Each number is 500 + 25 x the weight over its row's rms, rounded and kept within 0 to 999. Layers, rows and columns count from 0. Numbers have three digits each. The size before them is the row's rms in percent of the matrix's.

# gate: layer 12 MLP gate, 320x128, rms 0.204, rows 212-242, columns 64-127
# up: layer 12 MLP up, 320x128, rms 0.209, rows 212-242, columns 64-127
# down: layer 12 MLP down (transposed), 320x128, rms 0.197, rows 212-242, columns 64-127
gate212 098:510449506505487493502469531515509467463503480504491512463516494479465509469474522542479516505564523499517489535502532513493460583491477477489500518544473511477533468508470531484479504478481445
up212 093:509449453484469481547513446526520503466471518471528474495485535522514495529512474495558481491526500463445500532523498490479475491507484481500484492523435490511535523493492503512492510495516491
down212 097:503497476510445518474535487526510481480543504478492511505478486497501494589527477455543529509502503498458493501507535477455501518500485493497476510578532528507498500486492503495489513476522519
gate213 103:495516456487469527536481473542507528477546518528467481530512550512514483474520529486526506475535530529494512520521506497493510511504508553549513510522475492484533476527507524481514533492491462
up213 104:523427530486502489507513518510479504532497468482520475511486535549494520489498523474498505542474455480469469507507464525500563510510511493481520473449506523469495482489500463494501532502500522
down213 105:490515498486489542492432483504505505525491486492453499465498522500498511553521507462532525494506463464526484479494504507530500518489480501484464486523533500511490476507469515487530515446493477
gate214 099:479518534499500492478496486524495494531503539515434523492557496470515511467470489497452515504486516510502539481517504531518563485503522511498505490487477565496486545517465521478499555479437514
up214 096:516500511526477493538443499492454440511488502506506499474471474451514540472480506511510483458525536450507504527515460531548518521481500509474478523504475525488476480477479520512467491477493541
down214 098:491501519519503487494491499526475501493485446528506539543500499532528490547465525506477475469517471502503505531523539517455511545535448489516548530511520501503509475528498486496504478540543471
gate215 098:510545494485547543489478503527476493476436495495526505471502497487490516488524469504523505470511515472521504530531503501497495523535476524487513513527518520474482501489487482449579513514506517
up215 095:512495551542528471514502538517526500459520535508506526460539486501496489511486534508457508536494534478474517526488480517481517429531495497537515473510518545475486523507448500459487520478524530
down215 093:467521520456492519490460463437522483456528524518463487491549477488487509465535484485532523519494526539501489498480507523518502528464456455518484501495502500481511527488536528522515463521502481
gate216 103:513561493466511454557494482471491515519530526474477491519494439481520542497534527484506507540477537536515522466513484493513511493524495500496532487478485429466549486464484515525464515463489508
up216 095:518460516500517512513496546474470512489524567500506498482510474463521499483544542493510470458506497512505506505504497479526482486527495479513541507449483477510508496518509492493508453490480502
down216 097:493549514552514513506464490545528466491565485529521463528485491503530470501483503496517448514489522441512491484546492478464537497547476548474544515513511516496507494527505509483481530557483474
gate217 097:538534550461529486486511519523496517503457484512482493504518499517533571517487436489515527523504517476501533518476494523469534492496504524515517519475575486493453481485490509505517515487490499
up217 105:483513532535535478488488476503498473497490515502461483493493477478505469487494529476460511483477475500478540474502507545511476487502510495468536497459496473441488538501477457484510533515536451
down217 098:551503482477511499493508529470477526481512454500493536515516501492506515491502513497497505518467482522507539510495482495514526460488510518483499511502470502482503526517521537549519549494539492
gate218 101:480527481526500481441472498495479549512471446517494454492500528497484529499556542513515481508506533508489538513459496506530457496482449477488477444498460499510492524470524471517498510536535506
up218 095:490472500493485508480538477521522481492487520485526538470507530455493554536509480461509508514505493491507501503516485490504490488499534517471457503506475493495522515458489552521443482485493478
down218 093:503493512514497490514519503482521522510508518495573527466513556475529520503519495487508479502511552478509492480533502464494502488522493486498476510501475516478498551500498518552493456498515466
gate219 098:483517480508524458517495492523482493519533493421502522514469514572566481518495459519522493492508564485477461478444457496530477474505501461537493483541480477525530507522497523511526491473524484
up219 098:509529548516508468484483511531474515564492503501494553506472492540548510473485517531503509525510445473522449501499535478512536479498490487511499509507520502520515508507489554487485505523509503
down219 095:498496502456504528467458519465491524479509481475488508472514489504452519548529462523510484516424476540495501536517536531503447499524499518474528493490478516494441510458520472507528472517495505
gate220 104:486453543508517489530500533498467545508460500506531510505447507519525501451485534488491541494494529486478496523483469484514506452468516512508485492491522475490466488497486479534487544484488504
up220 111:506542487468478534503516522514506494490473507490489562503498514497543538544496533509483476525545509522495516492507503542501503485475465491490508484465561463521497493477492484536513494478495506
down220 101:476515506533489489496511496499518505528459529535485471489515446524460523539521489460521551538484501509466491510530485522520535525506530474493455530496465482457526500522445537465531500513506453
gate221 094:497541472503499507489513474512505522501514491457496488546536503513476484518494502471506501470488455471487475476519507548451493485505501476495504481493506529523491471493515483443492466483526497
up221 099:440513499476490504494481481467456465497461498479486514502513530505475534501502505475497499463500441491512534511519547515475475487476473450514495514505512512505450499447468487489528539506455480
down221 097:477528482487470490490489505506464481509553510501514455514559443520505487505489534521478490455497523462564520488515455462474486512511499506501549503520490517481503530499496507491470502520494502
gate222 099:490483484491555471486507504492520536481461506477480549487488541486442516500462459511489472482462457493523524486481505479492499476513510505478526491494482549469511479502517508446530479517525563
up222 096:507486468491496523496486482440551537500474531524502490521422493472487555514506513527512491474498475527519489488484482475511483482485489521445484479507483544477517500513474477488524490500494527
down222 101:495522547511470525526480474542548492513484499542490498452481488458473495495472539528540496523495487494479513518486512544444482455522518484534516476550433509517480492431474518495514517520521471
gate223 097:494534533493539459507509522531486486507528466466534515484512480532489477481533509524524491524472460510481491532529469453479477510487491478483476460448498528521478493453547481503465510511476495
up223 099:498541490510485514532492534548481487538488485470479504506478483494504472500508490518511513496519462492529490522503476472483530504546477480472506457479489531515432481446500490529455507504481509
down223 099:503509512494481550498491506482497484527467503461498533446489496465502502466495515508497434515483493429507519486509464461470460522501524496527491507489567473480524508503477510482469511501474482
gate224 108:501500471513550500497507522457481496496551466507484526425503488505488511523514506523494482545472490524530484519501476488523526505540511502530521542487571502472478454511478502473506510520470489
up224 103:476487533449499518491441510494501476489502492530535519491502515523516467468514533452463499523512449509542576507516523500488541480509477491487475482497505479500530500523483453457515507488478491
down224 100:487516504509546495520486470501481529528520490442558502485537521531439422496492478496534463503446504554508457464510491457484498512477477461482512529466500503541513494496480476504472542462460520
gate225 101:511549471485479503515457527515499478452512461473500506515466474492487474457501509515528506505504453503530498499513465497500496497485505441506489507493506484514492552479520529459505516488457514
up225 101:499527479493466536494515480506515539502506504472477509476462474464529471452551512469509523508525470502460479487505480486536509489488475462485508519478535467561506464512501482538528511487532514
down225 101:500518526496529524465502513477483536509533523523499517526453498478520515531450529502494452487532491484517492472517479478516503483512552546489542526511478463476554498569524492541516521514473520
gate226 101:512515503445489487487485506501499536455484509531451497471471494491536512512478502490505512542506492486543507464511462553498491542483510486515534500492477489494521485506510524494464539476538497
up226 102:514469496507459516499520535495563517439495521480522499491512496509445494530451490507489471493497486470504509501468520518490497520512506518517470472477525502490485502454485461493554489487460502
down226 102:508493503467485501506482465517480444475502513480475519513499533510476527496505480522526477472489472517498470489511516459503505508505494540436426465495455500498504551482508535516524531476504525
gate227 102:533517471507486465515509525481495518524493501558450514505476501521470513514482531475482477490514544541501500519502457503521472499485461476485511498491433524480485516492527518498485470470489507
up227 104:521525494478489513516461516532526510473475501480516490477483479517452526521528497490499513510492474514506507541481504494492474470496448476517518544502497509484499517500511483477446470451500460
down227 103:494532518500526490481524529480508467501527501540534475473483515479465516528486492475495476498504518502466510496542530500538456457468512534476506509507506528530550498474520479500502491519527561
gate228 101:487470492494461524494490504458502485530486492461456491479525486508464498547478475506520492508515491465484543493486503497493487492475496486470481490489524485532542506524504518503462568439481482
up228 100:486486505497514515536501498559492509530489490500537490460514530494522558484484489491504469519475492507485458510525501489521510505475498532542513531450465486547486498486450476507482508510503499
down228 098:490497521471488414471512496497496533460508471505491513502528465494535484522496508497494506524495556508492461490553466504487485478515494465547507565503503523483496493514456421471505509508510512
gate229 099:529510524515484481510498516537492510523523470496519496475512473496512506430508444442470532506508482498518521519528497559517497468520513505523510551514514509488495484495518527468487545516477496
up229 104:542454471524500486528509500457515533513516483453499512474496491458472463519507490474464492504507547493480474525507484475510532480534506511455498512521503503536507531478509526513446514509535532
down229 098:481494510542549496515532510479500488534490504499481504456520453525511486533495458512491496483514505514497455494498484489500518519515463461511468505492513538494476500482508509473462502513482501
gate230 098:535475485473500523458504514552483515498506510520515515493487510493522482461458470508530501482458460506528503491513537472476527524469472502507497460513500507514497513511484497512470514512496526
up230 094:526474519471504483516501504541499505504489464458503484482483497519475511464522495494549512515516489487504530532542505491539473507517530514498509517525532505520532494535492481530475578502429504
down230 096:490483542487463474528512518472469506510508508457467526530513517498542457446517482540522478509464499529508464480516459510538507489542502507504484502467529526471512509516576492473520477468474496
gate231 097:469525457457515464495481481517469533518520505508500458496502523475527500453509507472491467544491503521532510520477438480526460491512503518472471483503525509508472501491503489527499510528494487
up231 100:460543493526517472509464498493523493519462482502447468512428498489522501518489497475510489502512527529485524525515504496472483526525494551474517526509480526471493533483492497493492502506502512
down231 093:502486479567480492489505454502462566489517506588520490495513505496495457497484526516509481509486507477491496476489512487536490488552492515519500521508533461522488500478451483499489498500482480
gate232 095:528513537516500494493523540491498503505524496550517510492490486508499493517468504474484527485449528471479464479502525494540498440496530525477507533495542533504465488481508519447509550503501543
up232 095:496496487497510498490502520493464501511502507483551521502510477500450507495481449542444521494534551506496545485549488529479506487490478482481497490494517522469495492525525480519517514516498508
down232 096:517535498498496531488503501509462470481536534486506466516506500576504514492486505503457451542500512467517495499553468515484475468502503510465507474477483482487519470494476479517507514466515466
gate233 116:495528500512507483474488509497474508515463491508487514472504470495495523515521455460457487478461483470520524494494496442455466552489429471547475489499538490478494479484512479525496545496476502
up233 113:508490551458537493536521506512518469452526483502526495483494516499475505511488499512447481493469506476515459498513510514497488557510527543534520535548517544503517452466502522512504473512478509
down233 109:484530483525495531495512482490509506503502511499467489554516531455466488477488455504487498528511493513531500440521521480531517413455522499505484488511483478478507489458506443527528521513526523
gate234 097:475484469451500522503461499523489502496484489515493517493500472474490502473525478500465496477503485557484493467477522456459517520534478511542482444540458526472471522551478508516466524522476471
up234 094:532493478514492484531441545555499530518497509510497475498542458495545494516522480501447499468482508519531497464477503483461530503499540475441476473492515501475501499504488510508516520490491510
down234 097:486520459492520462494481479464508520513494515533549502478481469507501443440514532504512515485481496529499480515498507516535507509531487494468522483496537515458517501547562502509497495524493533
gate235 096:525497525509484493497471517523519476549523478542516502489503477522503485465512499478525474496447531485507483494480517517487517471459493512441495501452477492477494504468498473467501473528434547
up235 099:508502527518465502497511510491482520497472526557495508526520470502521537450492542528491495517550492520499502506544477520493517500474498506497486492493493455467519452514523510496532503500476516
down235 096:534524490516523535500538540464485490493502488449501514468494462510518492495483517496454526491450486529507500442518536460477511474504529480497505470472504511492497512460449497517524526496506500
gate236 100:495474502506504511509497480517537515501530503515526519495455481493515567486507476467489486512506544472478523454503496524505500480488530501457479459516509474499512512493477491428488513468525497
up236 093:502528508474530524553481523517518498487510484503487520495476477473481523467532495484506505527438497493510468471480509517542500523498494490482494548518530477468538501518500544517531506441482494
down236 099:430483512496506479508478467539480531514489559498538466503509490529514502480503507460476453491515495502477541519462493530461523499523492447466516470474473470504495507483503468461489503472503522
gate237 094:498509540518502501471466502494486483500510499474495502504593507491471529499517465508555487516466492539504466513531537542526537516481487526506467487500546514519499502514452512521492530491513492
up237 096:515472491434485478490489447512546563525475531510485450525478512501455520492499488501512475519475486473446515463504510483549536482502551506500484490518512471484500494499488487514519544504476486
down237 102:531483486467507466509515508504490505521487463491486469466481482480485487488561482541496494498463537465486479494537487487530471451448508489516521491519499482496521503486490469501451514470510461
gate238 107:461472505517497550497516472504511489503505526493482498506517519493517533495497548496514445526494526513494507455503512529471519490474496513507543510420508512521445468446506519511525499515456480
up238 106:463516455537529522440542534467524536478529519506523491516512472479525506475474458458480462507481523493513507491516522501505498496534506478521542491574503465452462481495476499519514485503494486
down238 102:507510496499502458535491530511501518489509467511493506473460526447533479461513500507512493505464498472508482494485453486510533482521516502500458480492474484466525516490505498525462466463517471
gate239 103:516493461573495505517455569528521540487520502473553512493484497514478521522497476531479454519571534492481498552530518516508501526500500481507496458504462500482480500486520524498538497473497488
up239 103:474478488474468491507527481474459497533492472508478509538467479517485460486486474545490471465484498508477527449466492510488460529543503493475510501515497525488458513510481488548518449488536499
down239 107:503490495402529492503513505494490457510466493562471477508497480510495481507484520459508532521494505523451527496521497471421500534528489489492476509504515528484506476480507470505484498506507525
gate240 097:536478495481461465493509480542546486482510505486473500486480501466501551492510479524506531501475478500501478523527504520489454541520475497460480538522475489482499512532501489508490452471523512
up240 103:465529508505529512505508493478507526464498538514519492540526525515475518502483489542476461531483462469528512458464484522542558479448465488534506511499480503493499527462547568537509516478486489
down240 103:536498499488514531461536525466483502484494463565481480517508493528510524464468515489549536509519508562502516523517494483484478529504522496538513520523475516516509497563469502511457522508531498
gate241 104:500487521509490549543448516497489465541513509501462547439481510502517527516464533468503492502513456499474489517490523483516521475549527463502558487492528494484507501488489507557504525474508467
up241 105:501492459523537489488510476501525508488487496501487488502476470561481484508505449476525525533484563522540504489487456497525479506493484474471499451536506495510481472536490440492523499464525469
down241 100:503511470492491574504506505534497483498527518529522461489528509475493498501503528498467494522516528477494495525455473470473538487488550538483513550489528561506535493520500521508467531499511498
gate242 096:474489514526515512502468522501504503535495525518495516484522478535472506523449531458500460493478505479539485515458501486486491524499504500503468483554551480498480489494474560519473514492532530
up242 096:501493508533482459488512527480492466486501474531474515513515501487499503449517503489500519482500515465468534485507491503507522503525497531526512492544513462468464441507486532526504541515505531
down242 093:471481457536484467448501493503521505486564545521511449466489542480532497521524487511461503461510472508494562488465513516543545520486498492485510480467489501497511524479477462487469472533475521